Weights of a small transformer language model: 25 layers, 4 heads of 64.
Each number is 500 + 50 x the weight over its row's rms, rounded and kept within 0 to 999. Layers, rows and columns count from 0. Numbers have three digits each. The size before them is the row's rms in percent of the matrix's.

# up: layer 21 MLP up, 1280x320, rms 0.0556, rows 905-947, columns 0-159
# down: layer 21 MLP down (transposed), 1280x320, rms 0.0539, rows 905-946, columns 0-159
up905 095:424474419521592466427447502501463560425574518476477555508532535517504479452515520444458475464511499562570485411525522532531522498396541498625546501542502484539453567489501511444530512499484537593467521460525507483463417518532470474442472557548393446523518432538582472446560526508461619432460448405478513459548519498541412543572598488520504492585451406523540571353486472441459424583548453493434430515634499520531461537543578564502563551607496440567445321496487507417470509557530518
down905 092:523450499498510501594572553433518502506463502532560432483493533421579502551615499461547502473390487511351488536461454513560515472537474459445495420546499510453473548391509503475505522535431435492552522476523521475538559517466448488502482567609533609456504477454471539456425508528497432505447478522487499468434504567452550476557417404605637559407570534449452564539446565565475542443454501499511547427539524443445487529515414447595493505530586524457531520516489592442509475502449618
up906 093:389406459511554526566528448577496505523558633527442539553550462476511455455431530584499526458478547532466471534484497476488531457533593470579470446498590497523513408460457524502468515394447482497537532558482531495572516539421523514436507442518527542484548552512446477514502426587660470333505461473560520593591483544587434572472432528494530497488480564534456501484444412527478464554527494352449515558473507451455507469489426478453599452431537488431471547415504446478550478530451458
down906 081:432594503516444503449524508517487491341451483602441494554476511484515429495579504412588543496540511437575474462508451441594557488531504390414556495525485500484535536517542590602469483549483497531488467415448458500402600513524554515485450535565565492596522437401487510566523452456571420500380513494475580496552469443502492462534513506530448589575497556484540534486489686400539443499498446582450513526589445512548469484489526446605441500558531510516495515531487395462418488545482527
up907 103:470571612524548500484495474492557467537599476502467584485475533470494385463519495568362576446496547546507459471591598561521490479399483501490446438546463477475487462400559451547579465472390460573520518518512450424466472512465411455467438502481551437478490502629417512474540488529486529543451495437549457498486520524577499557489523458421522577607541469519515478431460628546544460471539503537461559493443489496502470481543574439577462398536494558437499459468388576554574535527480430
down907 108:466462501551533483530398429467398450537486497656488410562581531610496547457502539542485552481477546434573505537458405359431598514493541473529577450507547590530431446584540454580509524496517493470590526436450477544547486507534475515491545450556477501578589448506544456374514461501543394437556497441525495527487537527530513520434456440507385488440553488531444580519491419394511476515458452440512430519616523522549483517449492521378513458495487522485508463476552521512532379446444541
up908 109:477620570481436526525433483485498501367530491433583497476441548543502518515485480482449518512510468495494426539461414513525538450477463544542483509494524515468502573487495423585540467520515415488502489535530498435466450458494508553439520512475458547542426420465596514489487511559563516481466505506555467430494464489492414434444477459555496530402520519515610536463451453500444478445488494528529525514652481413537542558643613402422483491457402483480540408515506536453523511490475579
down908 110:500524467518529505573504591564523448613567597427632481459545548538443445553400536474504473458491491497537550434531478508458610603563526570517463526508553510460478456489491516447371390465401519500439514480535456526484446516481502598539525512426510589541488548526487502555415532439497470436517530634502549384413508493517562544560500456474487553417400490409560452433552482519528462419469483526498573479552473518537481405458502513537479528444442547483543547461538502533471493487535514
up909 099:419505539567478494549507451489508539473518527526476529445454515481579572482494534492503494433455479557447526471498410466598519535430464471502480462557506523411467528421568396508543463474511472422429478519523488551476504524534499419546535509491484616509519418544536544501457495447556639404497483395514585540560586533484553523590467511609503493608492567482514402471512433419453559568524483577380463475483399521587475463514478477431526531558467507537568536468470475550515464526466522
down909 096:474384446501481554610557513530526460507514418540430584395569494550450440367461412467396445574463482483452480489511501470493535391516587504476535506568612427498371601501501585522489560552388484441583524484505483365618509493486450455557486487616480505451433503482497485551490466536450523522566483512554571513458443524547539523453556527474518521531535522518543456482458508496501418450429530484500487510474507445478482543589487440483462535529429585556522457539567440530575532526463523
up910 102:496566579531386554640522510455438492507563492434570509593519551500484466545540445505438495515437512485577472498484510503480507396526451456615563531551483464471431483502583459472559479463501455507588614498517457456568503551510476470467506483562445409493564513520480560459536576457536510445484434502450508457466435509474401547572513444500470440420556659517528540451421505371495527516512413599488554507493515528551576442427532447431563440493350532476509434546490513512549463557592537
down910 106:467495551532543538541513539487440484609528535472503437546487443481604440527485548555493472511537497522415601495489442498511497466566505464486495535470579542563480411515490416369524449573576523506547481497512471499562535465603515541484510459539499435543605540449351574404595471426488530552592430448438528567603390526478510507510405455416492522466519571629544495515467460410563471531489446578451449423442569574540405437526566457514519499459425548505504452414479528452582457460477467
up911 098:525448537555536491484522517503495427510463483530525512542444400447466432464539421463589525513423373434511474553519541559469529525502455498493501520516406527505561529468534556476534473520503578467592614449542493546480481508448615464494477486485552591523424525436456442515433635469626542497500475453525452630537543497487513433443464538527489437542529412403497497537538617538415472551533482440546460502536457466471485456463536468503466546508487387517468553496571460471506569586457469
down911 099:509441544508538414449595494529440516483488512457515440500488504540518496445480491534415564531493443573533497522497535539498534514459481469567400573471467521415502454551479499520452462540472557490470585475476400502535534489506504499460491462536421520484565576533520538439512494423509480353517431541476458572464467401425424537615568550561381506506541441596452552437512508581482557487528470490527609468496488516516526533449502570462508492396451509512585474525450520447514458468487520
up912 103:526584500464530508492500584522513505541600509453425566456534576477508493544526476521512571511443522535540512424503511492543500537453529606462467454507535504555555548485613524591494455544505397488547532390639547421448518485453455525472420515479440520520415485478592479434533522539500547617484525514508521418574378497551467500514511453531482447518554487426523469550520560469514579532509513494496522545568456490532447519564417512528500499579538487496443490518487538471448477422485505
down912 107:411521485421447443406408486498417458490417591557577431506565489529475367548507486503474428452514478517462476503518500538440486604442479445556544467485516514501555478518558513456512613513540601488497416543387487489520647412543553496564501439488595468510483470383484475402471480466522462536497491549505617569457518478476519508511458448552546491537544604569393564428608544529491420529496491520396484515545432488505535486438489447496446464491457422571537526509537536605465485491564552
up913 095:458470503440530540503503395497510527503537468441544499470536433504497454521504479456451550538475441547646378501476547511524602432500537523474477536493432520428476478503402553447450447554471483493505544518499469488476507560484500593520518418544417554507405456509482509526506485542478511468533468477499484580505494495458534484503489456486488580548531503403487490524493453487533472564521584429459594554535478468488490469521534538436475456508489438425488552439453485500544480557477577
down913 086:505491524510493552458503541488539476427490455537547473476548479506569481462565474479584405456509486510441472454500458454418455618531475492533504543434448503555519429513442505461458463487507516535568475527484604529413520502464425522601456560449560511522497506465598536745477538522457453587410535584442430452473547575445443419504551531564504476514449535489440433446485502510516461367517479514472505421655414550470480515475478436426517588474484477558484520365503557527477560452494537
up914 095:460562416450481583515508473495383587478542530528482628580499543428478449518506479423394453467465484578474423519496459484430477518514484535483461444514484383449580542479538441486514568505501542479583496443587555398627408651508452511431453528515576444527480537527469496505586557516468470463496442561483522550519521460563452526512519521518603464475549450541505525526477456450451557610479441545541511468522523465516407430511461516481560518472499660567521600439525493514564540538507512
down914 091:441503536486488453435567515438489521506584543462596511465536466561438423503488497513567562530489410458533576504547484544563504435475515441553470496460552516514540498527487574630482415535564431545467474467446488480535512460588524528472474563439465445553493492456519462699498523456492430472551519397505537510548482562497471445405578548491501402500458586496539512599469417457488482501473455556487373449582401432513547533539501490455479528543519457460488528480470552482521529491490535
up915 104:483443395595505512413417475501470566524582483498468570578524632537464543487514511516451475498489395501459497466525487469432567433557520561462551520461451530593458461480509493475509430532513526529525508490541604502495499528443563493536527385486588507573471503523481562472558517521487520598453534390532450411469528469543466409486455474478431539519565419495521429432442544473513462423591490482549481501504455537486514420481496472451494473499541593474564546539448510495488442562449569
down915 113:527477515503515487531455486509480496509461515528556484440492460457443504444500464424519590557574504520527597449427556544468517533570479462494494528531509559522493528503574510565486470608420550517524594478477464518496528483405518576439502592531551491556500493482437521432449467444556577518452529548485579479554504513522506561558521514492499517527500518481491386478485532429438465518583553536431588618427500447453440468436546453498505440542517499571501503535576550427537504508452514
up916 102:467549518451409527502540413602547434531556521507493487473506509476546452493516495525509515430496425515461490454499468535480426506499497540483509453481471462458432518478450511489538471477471498565466592473457496537543619478449461476488454515489500519493463520390446489548547498467446420480541552552456531512502464471438518499562513497554585535523521509432485522506487568482533449496489396469465481586476441549468509466490454444449496474599479555565547518500409513449489550654552540
down916 095:537459445553480532590507474418521474522521444527518468591535504540439497517476523483523524488450550452474493416462535588493466564505497564431428480428417442541486472609403411529568482496415520545532558540421486501503579502498451480580556362473491395491562489504420526657463559461581443482533487518552460556428589542513487469439544474475452518492572534494525512483460467424518491446499496447457547471452518480552514582517532496512533561534532492532474401419551552502570593588526505
up917 104:469502467482482479504457535516475547514558425473549521492579590444424450499591371438472529417404435567465441574475500449536529488551492530436499503511461498506513417431511531521530515526474468501636490517490490409428591438529483530584541529506557513537596505538435448528531520430459443561458498403465554569574484507466547555508567507487607639542438499552510576459463473520591484551424535464545531436478401462560458540534481422439528440490507533487552489530437521561501493565414481
down917 105:531489491557502486421524413442559470498505515581500443493570462582434598470527466511611540600416535527525454486492481466490453593485418523528582459508513550455613470450462506409396541518534445561436445523439394507585536474522552563456455455493506501460501492402481449467510519418544536533602472438451558479521572543593486499501483477544437456456506425429479497554469431469487552505543440519433527570443533522453608401493476504537462530531529558482469514459535442476447462488437514
up918 121:584493587550443515467478525442472541438521548411447521427545541441466486415590509555537572536540492501580463398424462407489484439522498477528498534521408518484485452507482403475566472520532471570567575427434486474506529450421577436549499519464439423540489508559535461458547515446564481476457487404537537487564567563606507465464470495492446479577447471536610381534476535487497572585410405485459522626512448508536581464564531523556554482523481454464495473418489479510537510559508568
down918 145:502496533562463525428564481538488486488510478462448481496488504510477471534477515531604393452535566479524525557499493460492543486425589530566563514431482438505424529502469502399616507512537461536525499447533468570503489530537528356498537553479522482609600496554509516463545518546432523463535478491457540541562454581462485556466506504417518493483493527592539458488569422515465512509467533537465500439543466530501491484415469492508351554550456530523555440383501434544611531439457464
up919 107:520582573533403524437443419440570522553491588549529524446458499475458428476411467550491482538494505506410464497563446354532557508552516487500419492568490520516473503497510475480570440574609544505501458521446481453534487498497528498525487517414489480477454496377508484466431535568455574567481536538473412474611547496466524447511457525534554492545529497514548526525482486540576496591498423567553435463546466447538365448512467465500483533555488590438512537454511558489489423559530513
down919 112:414526435527482488541470570506433502482410490488457496541543535549538606450516552526479523490546449427511560578454465600516546478563472409450481516504487516437477552497480570506510495520556460532561449522427451530616504556574431466552568512525497545555481484495603418521524486499462469496520477508508471510461456439465435427465540382484544498492431482460445454463620506528435506451580544502495534580473448473527582536497542503496503530489564453466550539595511604533443502494506561
up920 108:452485446504487624447571403494429432472565583511588542457480484376423359530538536391589535453508505492580417583533475488537499414595442517603406541530489469511459571501492547478484504507512422453518516547502482483509484492447620468467493478492519585481507539511496548462404503525501550436487537534535525496507513521431506455538478458383533507501541486530474435477602511515567467464503449469482470523474532495489443463513556361493509591545463513454528481539574518546523470540412542
down920 122:520543452529547424533515512531474512495486490451520441483477631562538457487485467531596445517492523456435503580475510460462551453505507456494475507459514476439511391477546548450468520486506711438476539464538539439500405533539453484490608537407530407491579453471573451485565473524484497565508541523561509498465364572424507455403508467538559520492619495492580434486511401548522563503604581514513531559420422592529509531551561526535519472481422584508549468459485511430542549555596357
up921 105:461496481513484526472630441496478546517544442524440450415506508416518475563449474471473484506463502485471497519502548492473512482488511472494445473498549475545490438537522533472615498522542468551543505496591517455411535538451482553507484380494529555553629446555470496502570571479558452479487476506479487492502444519528490519569552470459486579490442423536456422475441503477505519543548493514579468442409473442525459569511488479539541480520532509479592422478529559498458438583424501
down921 123:485444498410462459470499455394502520462541508462489518462544522465431572494561519488502467501467507521569517434480485560465474437626489478531520470470495531406648464466509526534491552455592437453445463511408445532486519544520508446535432480471446483505568501538542512495484500514441495495618470521492511530651457571415406550501459555469498558451465513600562517543535416473459533558552566551514472411497391578436538433435513519543428515474455540487477478448481539505513474529464461
up922 097:442435456580427477514525480538444579519480529544548488495559574526508514388557531487462459440468479422577449461459470425438481467582499585471496493479390427573496513596587501472544475474479464537553536501457395435475566544543474489508555527497588572513449573485419522466544544543513498513489446407513577549619414629472523434481531531499472455490426526515514397467559549406507464478438487530606495561536565519411480494469487445495510546630446468476537462544412506542549454558468487
down922 104:499463562462564446520499523447502526478581534455568509566504513521482541527398466506450533470550463500515571500573522474480487663411515502487408522529563483483492525493525509624529511445540434493424486538526490491604450419519523569531449496541437477470405452454578412452485516477535515529544507353526411534547608472607465564464472448517561481463459497449451513607504555438640621435524500542518513522494585614532543507561469486531487412526504504456382574508577510467507517486557486
up923 103:504521518632444443464455489494571572463465491566524531473561511487454521482520479517543484426575523551514501595496509404476536487385499467534473543530474502600463543505455449520479483615537557456468465528506563492409511502522455463472440474439549443483498461507406452455571591557416504498522556522516533612540448458548577421419558475493582465561506389444497518500491516459521487550462547446517538530534496442464514568543519528505517452553546495525391458509581490498421532531471461
down923 102:436549549432600520585502511529457562476528473499378416515548481564546500492500461427511475563488465496540382555537487467537508471438508457480444377470412538516564485497549507485499411543486501412545530505447513505559388368507496500525546494508515512609500567565463565402575540493584565494492388502485521463482545584536522482533471519504495584363531586498499456460483431528487519450397494526458473498507497459474420557485517468486397507512509505545514470460484512408592495507487490
up924 102:490488496466462541503415518577460629526482436543461585489454517496493543492502526505493519568585483559439473485531493456533453527452423571522524521517455527448492550551462450467506480482501490513507390599450445473536554552449488578479390465500491492566463448438445578490460495419496518408448460407534497469527475571469486454517403477492479541511558543425484557516509545470460494429475467545442458467473472510499363540554500494466546527546495495608419473572411571487499575481540532
down924 101:546511484519481504385450509500535459546578470509528482463490481439514446542596485521554513480485488447524494509523531454556551454484520483479573580482498492447427547498520528519512497572510560516413485415417561443435404516437448536476604610457481593544481498494539518490450512516410552544531522575539450473527502463484500529513530535440408530560485455606488525506509450544547507581518549481461515500544506536441423447434494557495473541456528488479554548524525517522442422581506504
up925 096:414584519562539529460545469593443484511406528485469549510490582585563484518524546468431512454554437527468503558469372545550492411481387581449464493477438443453493526506430518466398544535510523618585581530465519449477440464481509633578528559439422547536333468592505539479530495552475532510477456496468455494508472574481510476638401525475446458485406464568539518536517521455499578471420483561440471496491496534519497488500581554588553584440447518471512474566542473515507553454466560
down925 090:520547472563509536559505525467555567456513374464520523419535502536444454508427548591539463477454537522562497514525520481417498501550531421490534392476495510518540499596515462478479497532526420501421458477485512462468539565474524472460461424345588448445603570495449489572487513515540508572488480519536470447450511559466434519511537468492486534500466542532454543467445540519460463501532581533489478609534591498455566519521607436505479402603440497544583470570523485462520560512502414
up926 102:407424536472384453460500481605538457453530534498420476546522492504433495389491508449449526572573505458442487475645508513404531489547418617488541549533549471479520649488522496480480497509546493525493481461535448417486524573507579514543542461470461533538505501541497511446546499579483552430536513482457468457495568597523542582514493512556429392459504535467543541625387522487441497500475468454489472588472450506470515414454449527436573542509531509503411438602486401482513494458509526
down926 103:534547496507590619405499571441430481590513465474563556401464475466492462442378448436475528505596526485600525448454519475535545580519540489502555530496399466472435352570525579465441494484477460482469486544567511539501538437477447501458537494564504410495535473444506491453498467440552468498402495510530533615481468611491531486496562585454523490510499493454407513472541566505489523426573567524471451444542526447559437536402489436467431545462461516536477596509570531528456460501489489
up927 093:514502460615467530503482546496404537441483488504488556553442552532492480394587529528415545492508543504528498508416447531396465540469530526552458463542461466546490550512523447574538538522451582430541417471475498515592546450557516457421496454482531422478508554521488445448539506559548609487537463457563468446554475468579509483481563495471402436506518422477485503562491540412482513500508519466607373584534515472497455646551566492477602514545452562507511527546527497474520497467571491
down927 086:508511511534485520481448373621546510512546521475527473470485417466463427546457478513607433455448480527482526466476551457557430541584528554490547501397470554448451474455436539447509434519521498521470547533522589510436485537406455482513480581477492547504445454503465523570558453443526447595426620531492522467518497605467559504541388555522561621474439571458513545481487529533476547560535480444491558505496548559505492435453428509468491417502533493475445492434420592504526470485435528
up928 102:574373512625484548610510472543528446490502450546436538531460495504540369455569495535470492528478515477542504535461447423452564515603476433490467510458589490421521533469584555578512546414437531485579566593477441483617565563563522544497438563438590462482483482590491488499575469447545511498537515538582476477446515552409554473471515561497498547523536533561494512460441471487427516485600433541581611477490423515504453582532520493502525602561455474509456546543485436557516505647500545
down928 106:543565554455432497563478477495495644492561469512460547603509547552489446543538536481553566514461465494539492547551487466474578443498506461470565501532532490473454608444508442483486621572519434485553550505471478541427486444400529483559543566553501465478509575508464509460440510415455503381498522485429559508492464452511452594553487454461533598549560588447479505521505376507506471498528516509428447624438566539482462458504536527516420488470462498479539454550533520522468492499461518
up929 097:496529541588522558507508390530438543439490523533410548453532489440516486474461469472474529451483543448448510471523449392435577475466493476514492522456508530442432427451492512503508462468424575535469402465603549540468451490437536531551583552520544514437474383508497523512523531552536437558564501456509501590469366507431524500471507478455590442498460529531610534577518512415497611516535486460452450465532517575457497509503443489550594421546499451482575483574482476546486547530491546
down929 095:530446496521462495477436569507528491488575368468558484531510453547532532602560548491519517497521471528488511489403395536502578589507439498479543523446617430503537502528509451520401541512521544526614433485513469482525450490467585457519551385423460521540474515575537527608481518532416445429483471494454444495403485485530443446568428584592505545472474497433573471515471543551524540626528522568485521521571489484506628477550530579439515526545423441493573496502525555435540511483514511
up930 096:456553501433366475498565508567452512516514520513437592537451528466423483506487442553550473384543461533487487493457485518455491475540582586508410521519434558517448469522571499479465474462557505588478595542505551429619462492438434516491493458453570530432526407487481554481438464493480512503464453481508511434526414469504484497503508478563420425604510518544446507392551555459511451597526499482451481541532442495538478456470565553501509515614427448645454433505513510561567616559551422
down930 095:533410515546540483565514541499496477541558551504485483473487469458434514547517559475578402549526545515488608472543514472529516464654520457472517483427567535477505505476496464535534548516474504490566560511478506478489528485552468501536480496547507438473451628482455556636428572468464449441502605447485514569478536433573506482540425566537515530497545578420467488533464496542530512492535512442556509432505515506450549442536454447516585384393516454419504528440486459452485455460463487
up931 098:482406470579452538577508501364494472492562454482419582455495451458548486369450468582444511471496493579411492621500477499572523568506569517497526507403516409491508452542448466485515539479524543528578568443590456523503524574537521532532505491514493531481509452543478574509474470386485464424487492467448465475440475512466544463454422486574525569496570484529529568443458483395525455471423449565486517495470571501528553504529439498500516549549481527465580418562631576528538434532503395
down931 098:490549535519493436423494555468462452546442392496448393483407524470620558519512594501409438580541596592488545483575553473452591478471462537544465521564486486489472557544524465598465518549504531501514492528515416459516560441524530485481436422577465543544432428535469510468471448542434542588500532473587541424446408566522560560501571547541563476565524518503511532375403539561611436477502539470521500466460527546539525462579560528555558464512484421517543466418412464511479490414473504
up932 102:482582479516520496553499459530498529498557486397449536472512671463489504516464517453534526541544491542479564544528554418410432553502524487508471585594546467478483473432460510579554391431448468432601601455497542561492505533468537452446487465495524436494495449531439487462495487493467528465481499537446515464521389533564506488526526557420525392500502535480558544486495464454519457581413496582549571471551425475510528549617483538447520487553581556525507522468547617377472446500441466
down932 103:562498513560368451488466519502528501494555528457457419457491380537495467589465460518519469456431537491499538561510433590430511405507544470500514513473485432473532520488510483528441576427471506543478512528508530449540437523456442541505457517470534485517494620436493487482455545516501483537439549453545445591460512505497510463492530394571462534460515441534519457481533496533435401590570509471537513495560507356612460535439517604533498560536490402503564503492428505577424481532531448
up933 100:447561620504474493516473534502513491527503484515508535530461494477546518497500632572498507456442549507559579543537540484407587498515532511505443539541487475498442457465457524524551519476577470550571561428528447501521477474472465534517417534526480454498544432487521497510465486550491581514376478471553505439554537561520502481539560539522425433561498594473565698481465448417411505556422444531467530490558445518489480511532578477447584437521509473465544418519575557461579465513510415
down933 096:513619549482491526508556430555503507474540510434427497488545537449412470621506423459472537539665548493554510473429579503455547434513496451502521529596498472427540554467434583521463501491489434496494499411544492554452563481603509471508470555535579445559429474514455483461531502565520493463435497445462538553363453405526548494596493441481489519589450409406469450488592588566436518567456586592553431498470502493486545445501435493468526494599556514423518509496534471537444553524482545
up934 098:484574540537482486582508451583439457460552444508516488417537454602517531467557479515496478564537487547482465488499462515543419471467523600420502387561439417462517556439586485504478553557560444503574409582412497426571524583482504511489472451482476448562467452487436493468519553593523563480455391490422504489528525461508517406493443519519551486474561460461496474582502466503490674407466405516554507489489491377561525546488543560409506461455489509525474547484541438539596555458521540
down934 096:528503403539578414470551450509491478590472436403546515492408496537555464469493468481547526582454434512524475488492504531508593436488550498476379633516552414494448457508478573512437398493516505552622613455555559507597436442481437522526492531438542581539518510460481468607539458531493503549452516499487470596474488513532533505497470457421563529524454487536490555443524491585552501462531596459504504526478404563524394459502483572611573622497452547481509434538522487399550461488438601
up935 105:503534487409497550508492393567436515517575542498533441479565495630486528579450517475491502539554511488460517557485477546529505432508433557486445557550515540501497466486518552476470486484597388553475554493538522502503426472423583484624472528406458461517514495447437548431432459490557584422445396420432434518555562496467575447507540459437518468550448410426532458536533535442544511456520468619544583586509481514526352454514570499475432518503495537492540593528569510468447480452449468
down935 114:415492466547454463499548473498600477475531422457514449541547535561576567513492560536501551546525475544545354561495506546473521436522541461475554567505402473528487507485634487541373395460435453518497554428457486551549484547580435502520490496505419571474500528556565444506491520475504497400485497541490597450543478504449481383436518544468534523476482548486518536376498451422479522547541487582536499495568485455518525557460502540557408439444538490554501433491469482488484473508467542
up936 099:478496440488492553536465541494398514476544545521498517434418597501430432513501493419505440454478506455567432540488431466394465492533494461429517506536388529515422541548508480519455503642498507557428478569469475493489595469479463489480525493515538487548534498546407442470523479458512602535492526466501610546587459521482403484488494428463542501522545403477563484517553531606498390433497537485566523624595542489412484523518539532491476525505430396456447541514505573519534525465498566
down936 097:424391492487629407584543507458453483551451562566570449507432473393523459513435467546530557485473524457431519546569489554530513526484520502519495519497557503499461549560515486590566513459485481407506618462477493504544466509459446499506495484513536516431486461540551473383383481519562474446454467494537472544511477483531625497495436429550460538485537501506502526416432462449461503527501538429576534394541541591428524546461413457572514453464556563551589451521541501503501499482483377
up937 101:496469537388471467462503521498530541515458467428473502521468530365494476566495540550494556491449408561484474576603543554503537570470558482543457517540467426527502482511479551501580474376487565517604471504492515532478573519508514529435503532488490460608524566487586440476488582419507534524435557519594591433472520558590457560488510393486439569421442458531519604462451450572427459533522476474414527508484497511553474553534481525529532581522492533540486505516445570478483526478518394
down937 101:560581424547656390474504502510566488417601486511527505474543551542474549539428430516491394510474435480463433512440447441484480399422579469443523496462443531498594425472548425544488628607477541511474432502483520471515452515618442468552421481463519552494447499533529496436604545496634494543569489524500446568488534441512441383548484484426534526493527474489494431512551543508578430436475501554494517555547441482480493510491510526514512472501501476450514422476579537533537524521525519
up938 095:521532473548408473505541517520407497475479557486478485497404492418430505482531488488506628562475408504553525493529462526509540532506555468602479490556535546553550436480544477509461459575468539458530508483479497428428606540508539513521516471443517470532564489569508463473611535394558546494348519485541498538497503559474511469501445498560552549581438518548414487477481485466548505558374474500497528467446449532529659515498573617593502496411470530557493536422405506505499436500512429
down938 095:486496440490492541515469455511505485515433461515449540468560503471591557545580456633498429286514510579475533513550585472480478433400491481454456519601501577467502467532380480501507485501449495571421480506575538482552441469593406419536389580420503553514399568552553471505549511570477552529484481499518558478539449476463483528600531453498478481536473490557548510474412499506551421492502489404504501449537408454517488402596479496490579507461510542381547472560505518409546580539532497
up939 103:468521481508412557491467474578488542484510440523534442501515480472470468445515463418539513577502516539495444583445410542475543513588467437507444521472512520508465476542488512414620533530566469458480507506465463477558551499500559438522498522377453556539562462394467512509454569547523467432515471446488541440452530528415411521463505519553555535491478585466517541493489419389519467448461494533580519573531516508424449554437475437417506347507439483578492484527550556504520498533478537
down939 107:531445494526488617533603531444551471554483499557470494569503532488589429533541489528413559430457440439501574571455557595507421512444537511566453500593513464483476398490491550519540440535489570496430556498454509527593434564566390537463514498491452529479407549526511430603534437530425441444382457501510393461486605501573449559447457434406520548392556477560487563464551431544470433576471491603481488387480476423583526506479570506491456512481499538516565585401507503541447401511471581
up940 101:412444525477402589450582413473443534430418562462415495527577442468561457522568490559521451527479456523543517415533457558472562491494453404536516462561392507489518388434605559612490482485548550535524480521509400424542461510396535491515528485554536489506531456572497511478502509367487482462440505466496481499480496509545500565557568526510448559547507535433474570464591578438452513394525470425453469562485500589552461505546453446518543472528492445576540472576529475518451513561486483
down940 101:509562434589576503529468490488406528482559516499529474481496494496445545502571450485525462499611523452383529541532485406470543540390509442478439411483618484491529501580572516471577528587458569401461514483507496582557492503624459518495488498586519594500557468489437537297516498560604379503581549485532527467467476422458448427498416504518550482511509437551575546509537580530431425471441469530521485421539539473452524528502501575461475561536512547486472518468543496477528555508477487
up941 097:571403457587426509480629486503427527529503400490552495566494610503456568452567562513505474466449503432567473448562528572474502545561399437464527533515466411553495507563507514513421535540386481509440505518526554473522549444323522529442541477538391482463551482503519513494537527514490490494532501416487517581427481545464456484463514412512526474575602409502459472533494453544545480447550561392461601577525516473503453511481578449491487523559479517438475554555507548453497486505532542
down941 092:467528492480546503501438597468521510442440483453491565456493514518521425614496495570461545523468541515455474538384498522419489539434623449454430526477550529505532512417452394467556424503603554506522577431484507501541463504479493474436409492471561446547428496517575497624434545497435437510408510578501505430436539498495481410460482576513586522535426473517515607504525542465426516490502508504572486453529505516466500399529482375546535473491566390522497468499601541509597550457567446
up942 105:482505400543523581416581482520447532504491471465438512494385507503469558476512500515512612591499444497492460581508430367474565495604511452430538582478508455488587552464589554639426531575516480524503443506467513558529528484488526494504427516434570549569449470501507417474492495544451505456488462501466491587509423533584459392415529549485497517530466394486507548521529570471426465507521537427442506620612471462525437516517575460450453475451537560503440471460538463497530516553473502
down942 118:565439483474484539482370512504546505557543531439583496526580380509527411486480467574436526456562563449506512488515519630510580445476483442583450511508558554440458529556516492433568467499545497475528503464464482553540559411563513451449552541490422577508607552502471499432524429460403571461490413622526506552535564529509469503465546559540478500574497501519431573453476457457491525480485491476475597503479436430474531559465463442475514491459496453511580402520551520526486530393513505
up943 101:475563467483449463446479603604570542509552476502554555498518620475455478491442523450569572417469425563450468509489444501408512545526486563465486447412455529406548489492480512598485394541424514465469497468450474589506526444461528413563523546476495517513512516511523412510546610509524538485474506495535465598553442512512532434557589514453467477525460462461439450490419464473540465486493404557518485466588446465527530614456548489537504505603580556492599507527502578495521517466404555
down943 099:545491379465452478597435514521537502475523570413453492510523560485534572458432490574490500453519421485506417562520492533518551521544487538444527480456426528477448557533503512509515476561526519546618481546442448475487463601489480421425489516521471539464430556494423484453506440545464548535450479501495457503474432411464531559422470466477436537498525469545504547487488442523428580491499556448524461527490445496592515521531624522459592476406587470408486529503560500476437376494480491
up944 097:530542525486443481552431515584453486427539492541557484503515482492550448485470472536491550555498530403468450625487446508505465463482406613512554468552400553559517484498571567584497508505538354507494477518504555422447436498467437421418538500485470552511506460530533552466519483568459449480555476469507442407539478479421559407568545473424544503466497505502591404579481514470500448491473484530495530553518477516468307465507601462444514431555498513598461448454366556438541480493605513
down944 097:458508469408475529492411423531510462614428483490542478516465522452479558578497521499502577642430457561558565502563614475592493523478492443461471481478537526545527594539415516458362459485567479582529461482429502498508466523558537508577526415553584627445546538534528523550510446472524457450470508526543509542490513463507497583462452483516443454540568481501510496482532471542482521419498427478523510588505547516514525544522530476588484520382540540559525489478620456548434382437416477
up945 120:566514492461428544487524443417492546497603567532634498482536461437455421558515516417468519565584467558613430480548498469511580469405480525596399479506464551590503490487501518463503522466487421471521592533543467556472475595504526517532435585470490575453510442481556581508458481529450478451469437478544607431552476506461463437507560471458460539475464516479466526490501410490518472508442426512505556441506445511483496441490546454612474556546484522498481450517494450530472527472479489
down945 130:462467610485554498451557549466538565524551514484546470507426493452499471550479456493543468482542484504517488503510596458500465494569528517488378474474432563482480458518431480418490454584581480409480543481462470468473440574444424575358556533457574534459539514477550602524476498495512494561516553540561544477542436660478469457472476511524510515450500527441382498432459439516473496529567556423518521452500463612503485522460539482535518469496522490489542508401511506443537577458552424
up946 098:556477542598485475542485508547538469504451520471534541571432507555425454566465465402498582481534464535570487482512558418460529443474445493448443419529468563467534482537426574457518475525466532471482639542491493394528529550459480504547466474439451562456438516492523561535528571445557466501526543484465554531547471498525592434450456505514501442498483478485452498528467566502493574478456526539415427506410483515457516407509420494481585586536541505487490489486428443513504516629507445
down946 096:532471465498484488531524519479494550548566515521500437464616519515487538457567474569500466494406511579430546457519535530612422479379536442503432574568524484459505551565517470489597455542441488586549410469501564533498448518528465473502492536391522505438468415456536437647490527487421541470529502433503476538529545533441475546534487468466526582470510517479550526543478355524451466507585495547556563553498541395569479475549485464451373522529509532478516569488556588425515519527483424
up947 096:525449451504590483416553495420447438431528511516488556463545487404439485431458449451500498449594439490486520554447495494498540460479603526472495511538495475515444406457559455496437445512556444489551522503511514495489483486515452421514533479480582524509511500503514614525619483513468493493418502503600568499460448559487547479502542447542543564657460543643530506445468530512526461558495468472513504612496521354474478524543440592461436502450480482401468486521483582482442510468544515